config.yaml
n_kv_head: 7
vocab_size: 8192
norm: "rmsnorm"
rope_fraction: 1.0
attn_scale: 0.28
init_std_down: 0.00228
lr_mult_down: 1.5
warmup_steps: 0
decay_shape: "cos"
steps: 4546
Each number is 500 + 50 x the weight over the matrix's rms, rounded and kept within 0 to 999. Layers, rows and columns count from 0. Numbers have three digits each.

# layer 2 MLP down (transposed), 1344x224, rms 0.0293, rows 380-501, columns 0-55
520557419425472596462464483494529531497497422596418512466483547390406571484569557505471481391536456390537393427541460580433625394508451518441502525424497579354550543393
458514531504524704483543514487431459458570412620460511501529544468462443467428486522442537507550383431460407557419498515533549486592398489518608533453381500487502457426
506534536512520465439566530509524537579481524462504537482552511507456481451466478485553569447599478482493514515449518492499530455542472420519456661480533496467414539513
530507474674512636509441507583576553450488662445499489403392545460535479382525618513521630515562514476346580532530523433589487543622409488501511471489313505514521546528
533450486550566567440477516437543532519473488519442497473464495447519523484550441445443454525527458477489490514497490493471555489476512448474441500444479511538506540485
496511421422507530449483540457447552478464473544711465410466513449501480503438560536435469409541544502464546518445516659515344559452535345499549569578499571464482449531
497500511454510465501485523500578510483454480524478483445470424538565542522515468466473495489502539524534498494528502545523483543501557503533467413445535564493444535552
477561534440512531406526496509481560665487512596519359442408571549450464470393627503437507450436611536455608389425491559490418583629427513569510462502470384601721524369
542441434551473523578412462534455536469464538484485500492480481501489547483581560649566543429633545456490404484441458457542505576549563383449520453530548585495462589378
465499506566521566485429482512541387538484500561378445585444441503547570584475513518459483420493555506632519564429540615443609525417515604505462396520455659412568560481
542566498534468539477485485487545488524500429501549462483461580451548569459456497580468433420451497488523568529558555491463434557504481500452540464509469557511486526538
446415559473520486516485500547555458471432588437485616481423441518527516474514473483504529495441530502572428506430491459455421541469594544461435493499564439552552450554
577489517563448463403463535474493440482568469400510535473580521444401514523516542500527495468503529519472463454466549484489486551545548530488518514533456468444480481493
459520521542519472479395514587469477481506450476542518394529639581386454531575567486448455480406472533494553507428484477440579587532473509521480552449552444454551500569
523422442460542522422406439413520554534513572568450494520521445513435453484579446565483557571507480434593545580534558524579456495649467505429478521543355606529662567499
489503510462486586516520566559600420504547496416507608418571537450423444509517464505568489512513496447458418485524553568415397364574539515528492492543488508521495466580
540495539485437445535519433435509568551489558439567537438450559496458456402471455501573518500516523459463494553523489442462504515440550527556445526519479536543614477489
477580541454417573552397523453514470512490550566529564445426569472543522534517522545524449523593491466512565585547417504473467483526468522464551564470454587510497557509
545481447494513457443520498500536493510465506476526492514527540454506509496430454527519463535465570521517499564484507514472542504504472502486516534462499509515541447566
478500556565572533495435516353495596492497487449504492476482417551587600451534527410459465516456529459458511578557455600471387441523523558475446480489402547534453374509
479473515545503554508551530477529529569502498522483533579506531460595450503524504454512475537528492517440463485515529488497479579478482459478474558522489468458402523515
472457510608533546472444522476454508453465552524508520542496469547518521490478479477476456506474448488439493493544502509496503530515478510471513441571608569479542484457
538508538500551535547481549528467438451577501472490468500499532557528475515508476456535513477515563516616526552490518462507458463478480454522496532517437457537529400531
530466541549433512456476509496527558490562458499467473371450435472557456428527448430468490475529491529561534533526464570520414509559534437546479500538549470520481482588
524531582418474537380554591491509426537542461528480482420551445447551514470562535468517570563621522536445529584495560457363420513522408496488461452477467556414536435430
534571505452512548437566458472500555471503530495527512491524555468502570430505522531402562564523522477522532475556456486442474443490500480545440414510448447443525480475
562483574429501410522557482465499531494596440502544487608529551546499509569534471415556583405547556513554526525491489469442513550492397602537459622465580457546433572528
496482585525482549492422442422481467509522471497510505554434557547488542591573453432591512570529516474566539443576533488469464500489536383510454521530472474452508582486
469576444552480511558443442487635579458639495525479436516440456394437460460465554547412502621445524558548467526419500606413477485613624538475445541555502492324558458473
480638526537538511447425500476445516503500506504522517468560518552563531477539463543464540448559519485547463486487500451553559521468538463425512560539557469506559523488
513389457522490521587566462499483512515568565572486403566460450448391542553446484435511473472412499554603458509426531508455520555540498542480595501513624489426442503631
476530524396475554455442656617463543455523592620598482526507477459564496604540538449508507571469389503520513615528406554531576499481552330536488558582576559485640493459
538485529440481499497519486427518452490428505577491556453448496518472456578466514507465495508510480562464543495552503526495477446565477449482474456582540514492395612559
571519513423548447525492553585561521517512405436517500482520576528456523548525515486584501528484578478532529453496497563558543565523534584486447531509433462478594575396
528625518532525533519532493445509462559478598474503467437484535472497441442556516442475487522393523553467478485558473543500555460484472504453476465527450495498541451505
440524504462624554462450432422447517490471562610504594487605454428501578474424508520540591562530455444552621568623536569425548495498466601378547578398551493563462501585
518443445475488506512443510470539536477481481532564491501395468513495470515491485463581518505499468543466444451471446479611568455553483444537512524514572567479508498405
550457548468507499514481601560522554538565576497502607490505538560425479477504486525585474414603484497591480519525508426530366480429559436508483492522543583526493628477
468452512586543571489446466435466532429511438429516532649593472505468469416552473560616505563476428410473375578496487546431560499477554468436493525551431501521483561449
487518487532542421418479521482556575554489516513423472539541436492573529486456510495472510498583547429459499484521596417439480493405489434520506496453488455517440494523
518508583460525536471580458511537580461486551531536475477469519527453474557482423541499566486554512533473548521496482482484577492499461581482424459449475414419448492506
411533389505470485494579556516462516462465446494486544488498569386432575499480429422487391507503455492519535532499500509512516501444472552438557484544496439483518568459
532461529585506502502487541477507553569524535538500501444461482491586541469540515555497489449556449419544499519494465499470524526462427504457437420552509534453413472528
492493526562504474512465517453452508482484525544471529508481567510565525492528596463565434527496496500493525464486485456541492506508532486529492471519522553457530456514
536462582537555450455445503516437491560508561505478505504498535552500484457501491474548502523537527569493512549547501479523506437501503523475466535537505469497429503490
477435526413546519478553565500509507431463531489521524548407527525555508543437562509536484498553434425566519487501502479533550477516493502487452572519516463408520499522
520454428416519457522452549576544497515480495662512575399383499511538496394533560521569493477558409446485508556452499499509497444472486493412483461503493563492527468488
608537532445558433532568499487510497542453448447495545430396542577363475449526425490474418519558553534513465503521503472512541466508491461535513490487565517482381535519
544538493514409428558475479558519562472535555556508439505487504552534528458551524462510443635543498504508483514477588492486467507483532464498554475435527476503474504468
550541537608588448506554500418429543536465588504451521553542524505425512499408553546513541500462523519453467467534454508471426495520526454557473523469521469464476495518
505506464446466557502586471586527573458502554567517442540444539555495481475558596479455417448537415423607488537485547499486571517526539570416482420581377529494417516519
508534570547588509474624597585612605488536398526553471533534456544458452492525632481455425520483371656551628669483427534473511575553535513458401641616505489370611535479
567538555523471444502513564611482614467591443605478409508418604433492451403594534539542599488483535514458444502491489525542598512488443563391523532563496491512521627585
524530500477534580483541449529485480502551608515490511466535579558549474490451486581506498448437539522360509452518521489428434560504510560577577561504464534570437527416
526496556458505493466500473458500532411410558457632444497523499453439442457488513487469537449499407545526559505418566416512504551529616453438513526577479576511531465468
515482642496486517481502394458467523487551474497469445551517499502530520458487519487461515573432540510345553408510540520491490422444488578505451480492517509543509510449
460510466505456469390470536515530496339459428517517545474548537477425519517475490445507450509508529570482442515469545479393450430466505470431437486510479495527538470459
500531533481473491556488508524492513540474549550473428505422469487510449468607449383511532579569479541483450474549417436437499486538564459505571590559446441552467455471
461416553490514551521460485434544511480455443462464567510574561413496464513578465409564500562527546504448509599348445462565463480525479552496558550507474562598543545560
518561466494480524517468502424499491444523483511515524452440525475476526446491438500492484511429488465407438558507502529532461481452504492511485460523496520518513460486
456411496646478497444472502581463596350401494379539517413488473441467501540474437599478496452493489484511427534375556600457516481500642560505447492465555398378569453446
480492437499494495510493409488495505485520435426469503411538522470473517464542449437499461496477470443505462481504500668468556403572451412523567566569542489460506464603
528523610605444468540345384513453523555531522476412493480604559583570503410611464477486488478584361483451548562482495506444328501472513459552487682481555625383535594333
468567476566518498513430481451525569569468497538564562523563520532536500489496566472467476559539543490482588501584466483523558440444497482530542478430468452494526432522
572484512477457447505513517505514511529485499466516533530479469497521497513550481475463514550504540465469480564514463472477455496541544553451483530540486491469462537512
565536513556459523465488524482422491527579537473410564586524475512538481522527504473526398547483495511490514496492524479489476419425469481597521478426493454554527514517
493545502465493533462498507504506485505546456594496533512475497546484499514492541476500519468512509554549509464482528499527571556477526541520499501545543534488449502468
529479486492441532440544427504463417550563441427478470551528423520461420457381681515583518454647548384599462546398520533453471560509478547526536424458318465535426659487
502557494521527515491497525530560487511582480480536463544508535440501521428506506527515530521454525495580532510533504496579451441490476572500488528474538386481529520513
538492484495548487471396678507443536517524539479464399482576566523526521479471506382466508575536499434544535483477485519511486418501520536565415464477501591455539556478
482453533467439554508410521536579420537466541438505452567522490536480474465537515435526410468551539550461499506460465539548468552606433483511420534495433552474524459412
524557524542485445475551550491596466535596474451489459503451484436524552400445503478465483496578531440427587535503541470587534541510533491592531503620451508527586479409
487478443558530526491510511418508629506471421411431420550412466541475560372555473511459550505582352483456464533435482559544491486535498485547511510473490485485455505513
465505513486506491522517443524463540432510417483592541482470521497554479506514480487493498505464531500473521495530474508515502506577472440531479472490515481485465451508
517534595606472577531561400469460505455545450607577495581498634555523579403552457564545527493572584460475452531418605389544414471598534552482454506541584540405496532586
591394446464474529499493515467449533499580503534530637553458537490556497556472498572422544578478436468551428535452451425574549431560443472512561488442459461465585611491
473540536413579548470520493508473541472592583421533495465476487486498507419493547533514544565486520480469404509515486536555521469487557527485486508465519493528471457463
480512561472478538539413521461612610518519534549435593494438449602404614508515468605493552430524469467537475500555521504510416557516509536514494573583409588399554558496
478387509545506506519516493550430532474502582510477482468569407572494500534570415409604492411554503473504496582513425623442519519578521566449490429506617513531538552515
445430473501419524519529535486479530443437520416484516545502551462545508528384516528474470510486454524505469580462515490560559510512551512523454418527531496557515460486
485481546565472454497477499471477533499569623479511508503505546525515531471425486561508454506483511502512506506544510434456474611504472494540512415524495519510480523615
578502504421593520491526441498512406475504548550557512502544496478408516509489526452483453557442521500487569540527502545514455486526561436448438541548489464484389536545
554533530438532512453507491458594522480464517438588489578553574459591448505494570430511485501488491510401465514570528505431417507530531500513547479486514484544488482496
382553528478426471467462469609487513535529520447518514444484479516513471539499503465597486581468575537493505538446503548519485564500445523407429425435528463505424489536
568415539487494582524494469414587472493579386521546456502532375440570491528526411469455501415508441445589472509493533483470363509474484487494528461510423482377464518451
416402480474433520403405517579560641467427426561464383488443600470483525541468527437383555632404397477487464617596500578485581590295457422434393411557474442359596453616
590391464415355505429458529537475592522560563504382451481666515537468543445457567486543486542508466581574571610453530434551448379541455485447526393591472578515552449436
537505484519493578452473494483555536521465505509478536607352592576520592441544440511396529541533498516489588605575607613454495544530552502486488463562445468485636339531
487475455498537454649469480449618480451491560436530505481453510623525527541395526651505389465475529380485469372472411487504603635626403490476533570581435508535511556556
507500549519499511570522481472525537552488449427451584489506475484448462550512452633430479420518424552476577569568516510443531523493480473480470414513435496578410522597
472553513423524523452524536500520531511563535616492447549475610595480529519465548565480468500405560465541439476463497575484430597458416560540437482523544568523503494546
498515590524392474487598610441543424629452534531447447463597482449532418466437538486537477558563421423448447529571535582400507449615452591423511507566535474534473490551
496534513461585499423493421488530458466554424527385466449410524535436474438486497505468585528546361460530462515472556513419521530481515435518405502493481462498537438526
466543521479561535479431520526517412555510486610448495357411544470631485471421531521469452544478501434575557496550585522447445594565535509446528504439361511551519607522
530468499535479489482526477509516511475481461521476497517490467472532473500534467465483516545511486515524553510531477469534444520456502480498520546529495485511507469482
467484515501471470558544509543451521531563530524513495474509444536489512531471543525578507486581501484503517432472502568461542496446500452485437448427502565431530551502
478513425499422468522525605482484468642429514529421437537569538559472487568563545573567455414519544545455611570500589622542430478484478423570477551588498544546450504485
497532481532512584470418529487592524530485525524477485515455552465492505433530472523440467540570422425507514473517483442499501519527458492429473524494468534496554538486
500539507514495543488496464485509501498508514496511524526528506492521517511512518482493522499533478462556493562486548507495482494547446499511498472509475535503496495480
425423506546500546515561455454480462503543531436559526554530571416423476478593512486497433476598587470418473532509488392556519393568458508461523436480494544498483449452
611551542494419502527470414465483483463558523557556546505452469506543558470530512485540450472462420520522527566559542486516493552541467487595510608533469480520450528585
487490515564504499537494535526555532491546596512604450412475507372456389593521477453591429521530583420489519574446536405595421559533473507518582438503460604553548537430
457487498477460599554557637499433588522597374457626578485544467529438528593615368656648428555414543542558360525430520580533497353601556497555436511437543562497479497479
524515469462545465504504503504487490502504491520557532579466582506404456556506460516445528549581456456582469549493496456433528494533461600581407529470523443471597412409
588427517482543506468434475548551447487441397494418554456453467354508416447473467459407520460493524601562473534582580496494462592478588405443503439478538438551660618526
447526530543508461452485482480466542403487513529572495529461529598494509490454503505496474524508477553422520498477487551530492469484429449453429536501493516443499498475
490438604502460494540540455551458443488436389390547535400450464428523465465519497481446486518650407496438615532424583561545500566617509588512542525539542543477505535440
485446557514512513458559493402512537391444520508472498564581535375522468510578519459544541573520593579510456569479538528450503530563581501494585420399565519481477488559
543506522424536432473437482488543507466566382526369471494464605561552429522503405465513565488524434583491404598556438494489569533461439419461370473532495485416633563477
507491541427504533462521435571451453485475502563519578460440494522604493448436532501548426430469491433468474468478401497469533572519512361522461544469496485572455520413
509522483462425530554474522536553497475593449522472478563528542471483504563486577516479394537416468552512485452536588453504514501564459494456508546523455553485478412522
535462508407442566535566536514504470486488443497461427491365527495508476600514465485476480543422411471517469489456506525512459417476492542467568509507488516405538429511
533635522459480494520484481542418508512502494520517459488497535432538526502480531430562587553497499528550550475498560587503467483488503456502485558508442483506565496513
580432489427444553555529486441487495483468421452475526490582541473442633450428548555535541513500488519497437569534457474450479406491477482548530444433486492533457454530
560586555496547513506546511485498478507534503522497462572518543517546620519458409577514451509404432607538528545560481441434470428520464537489529430522599502525495440492
424498576492561537483467516490493446457529485508479563463462613565472484503518528561450471513491573482530567521513514494454519487527459482571508522495497426557516473479
516447545483445496495496494459494489552483553554537551495533532510464500465509483517541454545516598512477554453543462436485524453582531567560490459562458500492628524525
506499450448441501517489558557487554518467489445459525495445499439558532521448531516401478434477554413485535518553570506509444524464450418493435539428536600481447501541
543441407527613480502506525484456556516521522543575520507467458459530497463473500533495532471425531462555472486516556449499387475474544538522475515502471507470521513530
511455546605588533489516504484523490484546485487488411554555516542486487476468445514475493469572479472448429512584466463486406553525512587480497516464465462594497492487
535516370594555514507453462599514607551453414579505374433530439467587599483538506472509506638498406476551538603488499611427412460591493585491597449492453519453588486529
465644466448511523533624508525541575618498443487549488444447603440501513385495438484498524532538418410565462460512498526494476451530521548445452532520484455445530528424
# layer 2 MLP up, 1344x224, rms 0.123, rows 381-502, columns 0-55
514416436470527537617437591484409535522473506494513493520527496410499475547454475491631492441505458439514422478427446509632574482602492453538514489427465489496494489472
494582445424437500446534530528443540477462537395573539532540455507473505467491521485508548501552470448560510510489540460461471456429511475526529520491490516578472543473
443510591440522490532527502531543390414474411514623482542514541414453490541495454524448494536552471492419523431556412621448452464553441434457654531495566522477484407508
542477458477513531479493535406405494471486502555527492445507500497471534517498480527510535551450506471568527511499479463511477494584567490482405416476463508565414499557
428472488440505410446586432453453472511530404557572420380453520623490506545505567432501447468515348538465471543515537475520509415447514451518542607534519426431555618535
537510468537451441516508439512463508518480461570523489565496464540542474478440435466426532551434553518560466571516501501451512497482511552476517512428542571521494457527
361540352469440446562546567402495538561580480504490446525561559474401455478440565483504494513377433553565559532367572548396528615571540420541533507568441405466468497498
471504419475447450585590503525495485381517460504602524545616423505592552466608506509527430551459495467560583513370413628534343477574589473538455543395544331526533463632
564435505609601518533395593561484523429460606588501498533545476527464489390481428433543583532461637369439510477552522652464613425399558571497532600458512579588467454543
561515530513545471458514461537532497437477436579553547518467523484551445458449487494507508457417519477482567417553517539453522566551537454530521483452500501483444459590
459501409470417423510461459448459508507553419447541551541445502510436475495438482588394398544544568445560424496529426369520533520446500579489484438359647546528543497493
534501386496548518479392447485473558512528493385499508480494475511475483550387569470398560466493497457507473491474535499473535567607503632498571569547472473463461480526
604390473516459561457429434481462423546412474509554370468532380440555472490481436657471493471539520528520470608521534418506532554526507455571416538521495487447582466392
447545474424432430406561442557472554508498531624479539517586479472373501515509603430426558456478594405599513510525413504580529451510576522592627450310490514593506449448
473446492507537546502534451490414503469545485538563518542507459501527504555373445567518542491481491437412526507556550535456425451590615495629500405473536525400485487536
476436467501455451446536499425454458528530447497401439515521426524457563456490455532487439538554567521479433517564513511476467534500501583528505566496556520527484474433
536465548513485472531474548442522485450518500528494482529403512541517468510485492434574518494579458522466430586656448489552513469522533493532550590444469537548517467436
450587447474442527528440504476512497531513502458446503451501523479441491477467465509502488506522532447510501536492470490528547461457488545483546490451509491497569537554
481548485433415561453530471411465577567463449474516481583482528566519503481575456434544597416431528512599375545539489439450595471552483461492583462489550501490451473617
426447506544483505539533516476427455530479455558569461393496469506533511558474503487482561522462534511526413491560582481544487463504447486461414452550521487493486537479
475481508475485465435437595526470508541372464435568522608472465435546536478430496496540506405434467512423466442514484503446566528521495527474497451425584542541538527459
521478522497551528501557517573478460513522473503525515460514557568465508513502485534533531452566495509550510548491511484513467433476541486543521499456453515529505497498
584445439531484527396535437390571435475554496486466517468427503494520470462501415480469526464484546507545425504488534544515488508449512490391518517533501482584479441533
494438406463519548471488566434472517484392564466494487447527364464496558504492528535527523513503466485459500480556472417475456351516501607465488515539560422397513617486
497568527569535424439515478494513501526483474437371513540492553475531609534424544489526522525488566572504386530490554563570500475458518539499547444572500555486443415481
547440490531513514474575477519540513624503472473580447652509548502531495574466514510511467525539417461528562536522387463446456571460496530515487470423436457531447457526
460479506490468464438496534513498462507593495434566550573431493502431547521505421460523541581516516520518474499550476453412491541468512479551469536582502533483475478498
315488466528439453478477568470507374430464524338549406455361634547520471518468466605479442485340569540544608443579444539532554524445462468454333416542617483573418568499
492543461437536438460417366478463501456510485458468474589631418446502492467485512487455502485509432605537456481513545515487501528607562533517555504571520419507522575466
499509461402433374482397443523444482462605470592462546585568621616356470501449512447517518540555474461520581443428456466562457530434462390534522405429443398380529572471
578520493366452576475533493482396516446555578471503543526594507567517399507388583547550588566510439428503520532584469499472446480424519438471397470484680437571591552511
477430482485475406499440519434487479436461499634441525577514435434567505569508614417402547456540515578437444460486406434537370495509551449587501479487533465428589585499
489461463462437490472538497531510423464510425481465519495586403552541455497403447515579548511554503510523497464546599540500444488387532496531476489515529455435562518489
525473530453501582572429554507503509595484473579454465445585431498508523426501480430573482461451456469454450525536423455452479482581438482559554511440534559497502585499
433469444486392551572495479490631434554436495532574546536521473555465584501513432521479303509570541624455476510502382516562499491499420571511574638545438581449518492606
579478475563454529493562484475463456409510507508564463544493482450433436503522407514556406574572521502519485445468388428519517484468543498581482500530529486502541471465
384446487517522381527475557478523456479515387545455512455457524471473561462431469364474472428438446573575502544529480472489492511515485560531501524503636531455415502490
499487496579518518517449504494446426343430539418430435456455516473447535477458539549453497475528486593529595479467438283538436437497499466554496554438421427414537535368
500472548562630554539522468427558431493531587478502509544596461441482579513514479557551524590429472505492421422480499527438481553595531533426494499560455487488481535473
594479500461489513519574510496457521507460422590528510508582465497526483497538423566482492519563476523373589472501445502400473572514549579551435517477612483533465491484
517552392482481569494527526533372520587522496553542487445461497455495502473487451507553443595528417559493511579482638494510475533486627416471521532532525394537412554380
551494527523540474455475442428534493487445518494507557506492507549552491471477484575468464472516545422507486497508473555472535502485508508505464488460515501532448465560
533488492569506452506513546521466437482462502496488487538466524480525532504540500447494419499565502505529545463505559442570511486451494574486503452479485494463516511487
508548505522514491520525504472469490538457569490478534500414482470415544525496582518439477512454502549441535518509463463560553490487569538542494450564507545464477458482
418529496472419484515474581482450506517555507458529472555462422443474551631504551543466463478519437603519583470423479541475517477533429564541552494499562526472436584424
475598450424532350514557556495460510438445466492513443512541386572605440546472464486535554526403419544500477449583480485467467452496424485481382510559450566525470557453
528452413385578492568613428466490574487424592491552575461467510562438456529486548453420445475474425480423468449482513560583496435440491530616519612486553522518382536439
543560486527468436540590468524476489527461465557500410551538524516476526494556489463500450567493474501534498445567553558542497616472491474534536494515511425536439503472
440479452535478456505482495504536505549530479495507472503526509495465433530413472427568426456582571473582374475511478496461558511428521461475468499515526647547525498594
402443499514454512661541465450495479559460461571569439541473428557502486420460487464498518473518442477524524477558476477496522352577556545504470505548520621455496460548
518585517480462538441546572484508415608508438449440466527550487384507443524492530583463538467566450575572455543521529470579533532522520507461522504487572485489331542397
524542510528456504489485594523488507517534478563466481531518607404465454456571579537520502436490495478499473365508486491499623443451476467535520539455498429462425509583
533558429507529500443611530476497460594521546468470519483563521434587525425434412516469521491434545381478490499552635479358395582441499495569568568596604556516455497423
533496470557458582449480475554507461495489465450537483544438524445436451507508503530494552467545501520498466527524531494458581597475539517523484528518494449461426488525
439447470501559456474507528437485481534484494561445528516479455558370463627485544447490480540578549564469428429531535559445503421432452550563499416548551525677550479468
454444536483401480456482501449442466383462488422498536507625577487412543457454456467444438486553429478459481514491507550496523497517525509526463542419535489511491579474
454523516493403511518523489525475522487443561429571536488501455479474418424560540452521539532531490541569437491511428503477524574523506486545601525580434506529464465490
470394538514483461588499529507549556422508432488526452428570528474483492479529525476567428533537518585441483416433482453475508523459590509418601508506489455611522517502
463520477442567507476488474485441501500456430504499515519448552487511509475522449473561556461492505503538474531472543430507596518521534508477465536527432475509461490414
538549409540539456432518488501423482438436481413527480579543483453450453526433501573454544477429503523516514460396553529424482569446477469572518511572596446451513499447
549533533498552434434597509502501545545561493526529530477441544539465495573564483526431423560584558588494541502583517629500466469493558438461394468616549491541528360526
530562534387575560511388464432410459548527588528542466540542448501395499615408484486447556535492490654540519451490483590479385536521516561603572484527468580455369513533
524503445455495511438460479551417559474427495478586588432473537494543515600472472409517496457513472520457544504506437457483542459492542362585428537467474513514499501563
531513432508459427505522564488574543512463484459490520469560477497474503480490493500515547571519519482480478602500535490489472485475505553518509490498474540504473520487
446576433581492443484511520492521566562501496490381545574490483501492521505472533464571460445533539575480461477495493495522458417377475486569487477446399498427520620447
458541436462451544488485511449481517452515498501506508491554591518420577547526553449508504557458463549519531482487552533519541483444457468465477500538422510423471542557
575501503472524413490562429561563433534432454565517336471485498567516486379466545618626601396550529480552458521487498469491511496524543413424443496516590457458462502491
530523514571526490485564525498532481471566447504522481533542501461431514444505467579490478532468530581504497520519555507567546467526471495473522559534564458530482450556
475432501450491546520398552514460411485470504498568537543495485505518561488483669485478463507489474575499540437475413426497538545593571640559445550439597551542578521469
583450473546418565565520489507524549519392381463364514418501511505446560518566467487520547420481513533537514461488414579567466443520461479505537418395496419474522548486
421487497446459521472563488509468425395531551453479573477436465570452544472487414474471567520429560572489466483475543489547561547579498467409452523658442517561448350568
434430567485451521484509516420526454508530508559574417454589545555449500445518569643450401458504485551392524467495486468428561478537469560483451533564532588532462496444
489487473454513491497499556513486511456534457492517485500514484488502481503473503495516494410530502424496535519492509529498480479504518433545558463458510508456458461480
502533536511439484526540529587447602463376444426536582557399491520477523499488432532613555462530571468416484534556528512465478487536505538526478384515526592539511546492
455463374488478482474503575515506523569467440494430673522446563508568516493468539525455523518407492481495420511499436510488588500537500437508654505480457525513459527689
488515534445494504500527546578483434520520514398439481535459469480435543391398485476605452437538552462538481495485370442514462471454531513465469479407512489494513433533
441462480486460521436336522466457628490570583444336509528446454400457379616555585456575478532532498520492449484488475420520544614419468524508428645485584498498388543509
459505469467526461470439456434437612541513531453524525492376520453408435501413600481535515587449580486524579496589469408442559502341528431388524609507607472572545549571
487472448479510509521456490506401508454523458512530542526504554477509450450452511527524467495535541420477478519477541487530513508469486526520557473474467548618475443549
471496438572579423493372454470479534583531545547461539575514443517518485496508423492600406471513466516513516460511521392546535509442494561476515498428553514531443507618
446469492476567495501470490522434458466500512489534449441515430495475470518531490485442484536473499506486508429503525491485480568540538513503382530549531527529404457509
499538435510448551490508490525575544593501477553446492428533536460556458602549480555450444525473473520476459438477542444501498466538531456559505505599533491522593561449
464547466499432461527461490550470505506503595480468493526514527488457485480564482443461497487523559465577552508487493560511439505529492489520435520477396521417475497496
309577506561491514478441595510473427424427497641453487442487469554466521509497566482505544510418432546479497462508501598484477477545521516460498511553535511553416550496
512538414549437381527509475408600420488510483445475577436611552560522489418546597569478440555420364321486533462629385483608447484406560536474387479552509590470526485500
485436494403455441410628568561417529505467595524519596484534582530478491455473572568453502471479545563549536424471475506519560574466476445471556454523504504573544553461
494417499513508549476479499431513439499543313481472514599423492506467596541522438507551535436461416566367558549427461490454620496358518536522524578502596598472593564467
578391571421407501452582465582461565479425562507619496506488502635516445480444557530576423464433426390471592535471501476478543518470556370489511517489494515496579544586
532440491527549484563544520547562477576503465518479461445536516492567507536517497531461538515540455458443560506501470530510573570515522495519478482504554548553397472535
485568540610523459442554617499447534549502460565504511534417463515507467537513527436475430453574555528516475517487539408515439470467512486399392543464520483527427525492
421428531453463491410451410486485533550389504540441527547554500518515491663614506364540540514547472436503451432550505521535504597461428516437484496457576479527430491497
528543481604538465560473470486566499486527521561467494551423466486442453480431445493598489478551391455555558519417463454488532601459483504546570474497473518520463462477
554545427525476426544512459460456391475636498434482447535513499557560425532428605436481451438544550497471580532470555478448533525554510402492502527494441434490528531448
478499476482475494439463517541542517484467437468550520506492561509477458487515515462493482535480502456513508489472482468491521505435464510530539516497493515511476498501
512484530476503389467558505513458577527514476490520531483426509481559442514481566504579516402478493527479525403510404559555562419495452408543434484422514466474476469555
459475445503490457559500579388375458573488647469449546513534505587595486496458526519476548497551447492488456474427557542418485477427495454543538473441549525538540508357
453515508414513482536489484545503535500462485486522455495528494519492522437509458473444532479481547475502482440521466456515438499492453404491555449495523465501463445521
498504512561546499500520519490455475487544487496520555510460533540481503484453516513463516492540464514486450526498520504487568477493429513495503479513491540496481530490
496467482446516534514575482507500450579524518547553439556591528448453539488540527492498438527596502471479488507472474540503511494522473527516465428451495504481513553461
536572470490398431483546566521483511519484554486470564562498534428501514534458441523504513454476406559543496525558492443502496531532496512484564587546513475521514573477
457607415498444447523544449464526469465565434425557540465560552570450524525465563442534462546479551484501547479615471485478505538485349547517518491517553510524536481573
511434457573447509565580497458385582419511282491529498550549452510489546482421363504508590620518575455516572504548496553475543522560409406547497437559452516522468453443
481532483562566508480495493445555583575503493505508435564405490433542483575563461473491573539523585434512511596520548440425441543419445563563446510415585468437502438468
558516467482479506532461532510505484469492447487554459514508433474424400474432429472551540510481486402481463374531509418543557615456399427347525495501552536587594501575
513494548527428504497483558478410478515425500449533493499465468434501497401457532492501526500433424458520543522530420515446483470503526468529479455467526493455461522451
425509452391603424511472505506431450474579401486509653525461503431447508383521575493491573501469472528459535490534520623396530581419431403564521512508521479552465476535
514471617479516484465550571453492448502503543522526567560458483463497537481529434447531560527537486664563434425534508509480419509638540541572487490496543483541389535539
542421485477557385495433525507555495491466625480480482490391527564592485442425462458467541502605541545488418471502435427506494471477399562433445382466484482557460461438
377482383489533511444449468476491622538455473498515548492483514498480471450491586491401466559404612415505473475481355436516507539453496515488434474584585475576501481494
485495456512487530602469508506509485539533432510468472538567487484574576404532547562447497502496453523551487531497461513495511513459487442487525450529586448516458492492
513487452390450528495478466501422477570478519489476508499529588527414466581538471545459481487433430484500456468509531443463537504454505565526418514492483550461511503597
510518497540489454496559523468483525527453514476464453485528544479494588426504520540484490495532512456475556509521435522479479567514498438469532518541499470493554532506
567422500436478529508550458358450468525513449456484506488531500466455571502469547512525458569505519494430445526547445432551532408533448494512468453506479503520473512584
502537475421494446495495509476505497481477563439509542566466545522486525540429407489443436466368480534528528520515483489461473468509492477507557456503454552525489527482
419543556511505524530525492535578520516508428484552526485436613503514470387438473457510488472591472450564536444489512583490536526454504487572569434477472474556461527478
523475421513575527448526528462500476597478423487429539487539494535471494537491513488559499445498465533424438558476483492491531486468524455553571461550514472468475564542
458474502577500451532569542562483615480479537454554460481491473552536495424495519475504522444532499485510529483505589493599549502444532455470469499422570577495510519467
483486479486548507550427467497519487528505465490579484612492481451517514459393455511585416497380570464463568422514452529510441466467535452518447533415472512500522456542
459564518535539548501540474498522467508471425518498500510554491471480550482476452450530525459536478398502488491486541429494498503516546440445472487508538479496480486505
435494513462518443447420465586473509433510534512354493484525503500433402497502406466366508485541488560509550474547547492544605531534469556509461447538472425485443464552
463584394477479440556560551526493576480471470512468503503481520520524438458492510602575506568498511438435559456441486429462512469566511517457480572424461424509482502456
516489511472470499563540495505552540568560545578539405521539443515601492476506465542531554393540448532507478426507532440477521479487471495437565532488597494520571472556